Weights of a small transformer language model.
Size: MLP 768 SwiGLU, 10.2M parameters.
Architecture: RMSNorm before each block, rotary positions, no biases in attention or MLP, untied embeddings, normalized queries and keys.
Training: a variant of SOAP for these matrices, 652M tokens, 4972 steps.
Each number is 500 + 40 x the weight over the matrix's rms, rounded and kept within 0 to 999. Layers, rows and columns count from 0. Numbers have three digits each.

# layer 6 MLP gate, 768x192, rms 0.172, rows 400-422, columns 96-191
484541462500418483558481462472553510505468462519542446467499518522471525475475441527550425422457541499537519502531487484529566529487480502480432436478533542523521459543438456499502479493529491478424485512517448486510527483437484498483484468397454520505513480447472489489488443515500565469
507516497538472502519421567529511498556413528546507471510513520557477503498460525510499466473518489454448462492513507512511554512476545435539509528527525536517494473529485436522484529470544473495500481442460509440498454506484487516494482457561467525464493489542515489481479546513586533507
503452474469428562519476534445527523531566483519505530557478451449442472487456441524461558543513506533543425461551530491463517446576504462509464538465478570504454550496429580501552558495541496458502492503426536501489509500533533555555458490447476504498426524512418567466581451440529451459
496504562514513461568545445510546527490580487476542501576492491521437418450503582566449585583495525472538488524437509502486517500501454509562493506561500576482518373526466487451470483503467459500540470507425516465536541557458444512492444503462490472520517540488548513501488457525543560406
478556488535451455503434527504506507479509527537521506466424543523484477542488432515466512436522540524533532552536435468515470488481465477517449552515520565606511475465609505475578472588586535511524494524533475517511566543548524453496531485518411592565458532491486545513575492463513541528
498506497454519500429476547459455495523498531527499525466529524568472554481458488462483518525521476487628421499481454479423492470566536549471537482493584517513414538481447562550433495471494516484523461470501463514516486470508543485510476522484481555535520554483533500505519527515493489524
432475423502484492507491471482554478475464471555501484468492433511504576509513467503500521463514470459503446464527552482544462431523531482523485424579461534473559504563552500474516513469482457539462503508538499545517533530530515518524400572490514559539476447542499494475459499503447474454
505528565482492448499490492441554470527493445497529577514505482450513470465568552539422551547482511497463504571433505530558480531544450527583464573512438536527495557515564588454520521504438452574540474458499527433463479527469524399502502499534512556565564529572557542468465475531573458418
608499443468507481499513446502557461489516494533505508486522531422445479552526481464466545425504478489467503554505504530546543542459479508494422535534487509481577546556497496486515484573497494500484457521523506516441475440585458526455484504549530458480520522472485447495560522520472429482
493470496537450509577486549478554492491463507404528425464505565589521487589473442496504556499472569492506525510504489559577562501471600525496486496463498467459493534512526475438501446505447516547519511433480507457500527553551542508499466497476544480537495571506481532491460540536522500548
461516468561451520501491452399518455505523498577514485555584461563451502477482577518545506483539483534497463427535459417453575574480479450461463478518533522517576522456470491545564508515489532539549563489502537488424489455471496522504548431546547554447434464577535603544468498452578522497
519489529471480493478475501479536508420568508465521457448482470512517507453454463526521544464560520531577431555494509512476530469471482570557553522519514491482490489511527488491468516601515455431548535450592549457472452481547488439517492516509536511450495549497548537507511488531526513515
548559528527530473510495541482475488448524473473527493494445623492441494423516467503503503500506493520574470475496431518483520482497479493447557480543544512476446507449479435532457470504491601449534470506500535488510482495469462508471489523472412501512506472539497482520533456466571540514
559498431522498475508507571519451539490489472522515527426515515473447526538514553500466534525524583477524470453565422505470480514498572529484466512505442553479448495469548517501465537486555557558564571518451395510524553469509494498462521513505511603529519531480539504561498431504544543392
490462524424516482500474466485477493385494513492494517526475468548516524460498453485525549564446479562557510502487467497496455465564565412474508445454515545401531489461507532432489456446504474523538417410489577453518453524521463463499505539549552489456500445526512476524544546466549498480
475560482495464505468517498441486526554578483506455528459485466533559446560468474473506537502521599510483470568461583451535514450482592528469545498514484489498497508491487530483518520469530441465490513516491493491438526460476550469488531528488574521536410551514504524523545500512495500510
481534493494545478472550505497445491534530522469538458521577468481493521483523505458530591492502459482509447512496468449532526536525538562526529512481518467476512521479530478513480438473522500455477445541466500450519452530545489474591507512555440492514471425449483534527458586465489410491
458500556577512560449547497507505471567422507567470546517483465492415494450564479524529540471503494480495486453485502523496529478550481517532437500526497462417515430536501484533519496476485490495490509511498403518497508487525534522460569494414422530559570487499552536511565497495494473465
471492548422497432472494460508510494453520485487504492486511534452482488502515455495588474436519488522447485491491549560525496541534492490461518519449535456555527459463502563555559524515606464586505484471585474473555526450540522520554407477463453538491483514480502500495461489540549513468
557537471545455476540529529499562483416490495481464493514559562479557484422473554475494521513514464497548490528498581544474519481458411505514538500514475516538499441426473487507441549468509516522490523517531405448483477477500485493474561472470488466537536434451547499505533475501475495455
465515523502491449471535484451526499533573493543454529566472485467514554489553579551499495531566557474484471495508456498493440567547456492495491515495450506436545542466466501507484522514504468490520459463556446438538546465521512534498526612516438513504506596540492467557482595465458540476
494447479523516533529462511556565493489543479486580453497423511413456539603545508533460491504535441494523520418494508549474528542511513491481484555530542579456529511544453469538492506604470456495479429434523522471456489486534503425505572472544457513524528499548475540489561497525519540502
491490478477531437485441505512408559589451442439528537468516507493493488532474456517535480556520478559553558451495486471477467442524505542472494474508444473527506476473473506510504545512490495483498489545443545484443467474495496567493537529434467520513518530514546470520534560590529457496
# layer 6 MLP up, 768x192, rms 0.166, rows 400-422, columns 96-191
489520490430570508485552505471520513477463514515441504514537519507439526453527519462414516522519552406534499567477457540537446537428526535427491490519510511526555551449507497567499437504487422529525506519508515525542496453552584492554548532536563495428499557467476516534497486515479490482
531525470518504500449561466541472433531501539477488456510481533478564484490498482568444531560515541506525400558490483493481541463491506462530543455519413517491438534530431492490524522492509551504508400472438498480450489472537516510510512447542493558469524478500548482562451512477440499466
461600509476481519510495452499516459515509565555478516438463528499491502480404529435471479509489472465509466486507508474429498449538553482486565493531488522584541548547471502607533452531532493530447470438411505569523491533545510472474490464495504470483472481516486606531439522378477527497
480550455511554479529560465567551476481463547572593552419464506531545520493488532464467501462513555485566473570430512446514418521500478475463541532519470476526521489489511472505462463480516498421498491482440496455521490476522452566513599503509589530518470506516584535476571556498452518486
539513469511378517442573455472498521454423571552451459507509438562569458566515451498485487490447568519540520465549553504476532452437522530530491592496472438444461441469567497474518442533486501540543446537469553537429449495604504466533458421535466492511489513565523425444519502533520465588
417474549506496511535479473605547465505498473540486499468495479456465508466575493507478439482507498477484525499517526428477475540497523483472462574590485494483542512484574527492539523455539508530502472454528504500516506459484567500496441497483532435466577482561485460508483462511549516526
523540483455497452512538541526480450538484547518529488537482533482488547501504455460495501429530424504544496481494564526471463530481481506549560489456474599495521568525448515440599478568530461472590524469487580489532461521446461443486554516436491575509486485554458541444522488470504459478
483495432495472505502554478480531418493466487543564463451523527503503478483488502509450445468516417492460451487421451528407486467509521521485454495512468528499547435508487497490572543539495441548547473496527576507470499512490592547445549450539523465464553467427536524472467500531586450458
461502518435532491525486494482519570490450548434555553551525532440481462504429436474509481499518482514495535459552492485541511543485400472485480476563546468465533491521455500452469489494518501534562536492489462477536485499473514420459509512470500483475543583473446538547523460554578454516
504437539538458437530486520492410623570473498452546381448458486433522472523482510532494496428513551582564497472515471583522482520439538575457479500498483533479471598512541557461554574492533497606472475507483506482494513538459488485535491488486431517461590499544491491464535420511475525481
427520458506440485542489565475452477508471491450455477433480507562498436533509440576418518516492509572525496463526516414521467504555444408525510474462430487592523461578499526482470479464459472511461484570530557466503516496491528521427547510460411463481533472517554508546575522500458536471
466486426437523418395429478477526548452524541508459453475537509485460524468512516517383606499525541459481473471533541561507499406533485490504545606521489532534540530530514515494473471567569509421546533529506442435570469530559509497517533487483480484421546469484515483438543440473434467486
504472482445480580442534548541551595572429520610531479530514522502505475553524470506503455530524536501460468530435489522501596535491567520464452500536479563501461502490496509490529520541435379476470398439508464479501527486559479448569478482429509463459534487489476477497509475536524458433
549501494442522560560497468505485451455433519509467476460446456491530518468503552483509573532500467504593478528509402496456505520460491466520506528482442462398546494525488455505494447504500495461486475433508456475535508573529541505498541568548499500553508545541540471436564481600536446482
509584473477479436522464540483489508480548522515543484510418454520455575546516531476534524566471520561510510507527478439502559494494541521517557479437515528448546567474496539509514530422544532528459512432548490465471451483514456524542551533527522464417428501548434511564493486448493545472
507488461538579456533533436516476549495572510490495560463486443479505526549470527536489498480442483519489490532417575503553453560486456529493463461493532524465554497492460488495444518485518471508443499482505495532433482585469460470493557529445469624521480498497487466535508400503475534500
501512500496562471485524505525525524513547465496498573466518493577459528494659527599459417442504487355399457582526514510464481500576512467539519528503613464545554534477546551506413469459596557462482452513541441530600594485557540479538488396495485515500533467511439494494461429494438559425
513507495488461549501540548482561458513475404373531502443460478441481519538567502579574484542571574498495492569530447455530530582452548527503488460462499573554492511521512524469528490537493464440529508493469525516542427592507459542507501516556536534513585556465474552520485552480554622524
466425489493527574531540478507478493551492477471525544501539472516464508542453486555456540460487430536503435481521571503525497491497534566507569474480534472532487486525511547418623507525495495469529441509456497488505452522456506517490463521515589459516426407497417465500515555508492461498
558533578456490519513509486520456554503527550512471476464537439511511543520467529509451434514467483499472499478511488515479448519478499534441473509472517573425526538504461472456496484505504450492474533486414488504541526555463485563544504542514533541467483456454460499503526525475461533502
521417470570455453483536505563504515439484466522531526597562489518491559484517491470546546529502460540580488466503463525518540424509509532505558539577457473485450476496533545385519519563518542501475482541546484498498469463537435597576519478477541481522513502507537463447487541573547430486
468491494494527460535507470510538475517449470543488543536493477440469539537507503551445437493539526469533470442472495493499542542502550469503443568433482544553479499517494499518455550530529421475428475437532489579541580465488495470479535503474509424485520550573455470456510507485473454480
522543505468468515488510467512577488493531478472485536458496516501503459460489534537536537379526532570525467472543449505518598529405487462510473541478514536419479421492460469539581421517535514396514528471507421477463484519509502514539515492477512531535526511452500529494517499494473583493
# layer 6 MLP down (transposed), 768x192, rms 0.146, rows 400-421, columns 96-191
546484488497525575490516541509498477539470565447460507461529566534507541426519460560477479543472498474563487510576474474485536476578504514434537489533512470429495474487458452510504427467505477455543541516440529441517454538482506542456519480534563491540464541514433524547503516508521466515
466529588543489519435460513520539453549556497458505477477484502473509469447486485435430471503466512509475502543519502471495531478476507438544526489563519602469519502555512520471536515504529553559472483481515518437478478592554496548472469522517439490426534473534478564520516437521484466482
533600555472507559475478549518543428494507558538558433443508482476479439478469484474541491559459528473439541435516506556398498448428538503532574573542497479509490451538536425580495482561526534548432488516481498535535534541536480447496545494523552564482533571541486548396481496508429518483
448505513507476475450507494498475475498495480462504506425437459538611515467472515483491476519557494479587509515419541562524500478535515512521461480468524568507636498585482558573581497592557496532475554485455494449477446416485452506470421477488472506567531530493577481462557420469503445538
518410560539533530468496530506494477504507530536586551497467461512538483483511427415462540537520429537444503416527497518412431454435462432467509508519484475499540585488443466534543546510453441433440520423447514451497470550446516532521452545476541473524463492585505476518535540469520457519
470557483430426456434478530452523482549425447486451499582472492499499571479504562529474519525518440469555438492534530515456471574492511568564527521425543486539464497445514464471502440493487481516475513474502511459470542500424458463516503452532535470486549510440513517537554501483526498573
467537498481429560485542541514530582516520495512511542470520498450423479485421574482501534488501520487525449479481511500514560548576452617483499463449449528459471531561526490438493538568522476453512534553524505490506427432460474534475464508567482550507496502462509496462522458457470480513
505439462485456478495484495532525510464527507515489472573488460456554538465481570465513553465448498504408425554491548489506473466429477457469487473480471452466548491523558501516592405483551496484487504576604470598557516563484492489483477522451518459469478511461543445504504568486409497549
504437501480602491499451480437413519465496474538527517528571539411513463544477505512439529531502506516532474543527460531481448485475471449456511454488505543439543422538464513487458412437528544486533508514534446473498497492463487546553487458532394495526454524498567463554518529473576452505
491508443425534557558507528518510487542554522524524498462452507545512504504534474508495477527461483541487455512523487491490491496481564376446512496455539539523490468492441435462505574535480497461490476506434506462467487479475501495451429451461517549532573487536533561444621503465523412530
515569451488489500524491465499417494442465520500477481538502542441519457503496524364472544476520464533501448539516505491526397541458515502560541502453578451462485499525474497508523430504459458535557525532498443486512578492510458564542512527449474468541493556541594528473490556514515482516
531479391494469476436432507573469482544484511568452499554510499480536596563561471539495533587464509561493529465434491505527456499544452461416531544475491465530533434535546517532473523476459521520512458518421442505575526525497512509464532549464474474465518491489492445419562474505472521455
464490485508470507466484443450514608451423480475511473497512471468458479420504579550547451503466461491505581466514517465430536508517454480448528505507485476527532537529503495446497489504512534588512471532549529459548515487525492490513449469488570494521487505434479556535496419526471494469
463534462575470522500480542521491511515519445547534512512472526530582477503558511474502508589458501420504442492495433557511497524558451466435468525539516515557477496525470462494511417522541469532537428511540470527480519499472411458444488480427463436550421470528474429548558492468486517425
489515491499495464409502475482459520530570532515516472510517457507535505412463517495493510458508535444507518429437521402510526521470558487464549471446470490467526482574532524485621549552446565463538515524506514477574394511477494543450517608546511518536525489538489505449546523589474430572
509445511477460484496508523473458470459516468473467464539535500526478492503453561518478452491455446469445485468513440495467496512554492472488517471497486460527528525540561510515558460432535531481527415461468488524514557504541470435471558505489543494467548527509556468443468572533569492483
541530428534524393556559468509526476476507581569529520520528488537554472551570579439481527414435421485383424527413544485484489459483446476472532540542521547600518517572527527460461445438533534581471485470538412480505601498471505424487455498449509457415553532501469473446559449503486513466
510506517465484465529521577557555523534485445435471527484501465448476543456476537558529480516503544556533551497496402500509544438522547533537503510526473530512530494428554562562419538503496486483501443496500524456561441462528599462494500494475449498523499517551513502472490529509472521555
519446612482525493576518471502553471571508553543480542515539462445482546477538455505470531515522508580466467503555516478528493431495499494415597420562517456460482550524426499485479489514463499467499483503484493464553523527565474466529507434550542473508522494519461502558486602521505467455
555470465493500461454425469456532405499442514458415439505481438529457535478564468566490471495575578532547538489519424470443440502586515493434418539486548492529485521465493456476625539495521541499486442488473482518407465468501601498472527556467470530526470470504515527500506514515513491528
525452478503528497489506538464379449503492462474526485480462500478500472533557444560514514458528515491447478493521460542480530526541521536510450473448491552498418536559461573433456521573442510515480529501490545487427505525553490508503476500553539503483455534592530526427467445546462563524
482538500469503477443509474568523508468471465494442518495602511531583489456535489509565431486465511453516512503527572505524528535514472482499499479487527510516540464468545487446492512420479526472513537504486467526605549516500470500439495501487520443512467508483516437525477473456470490468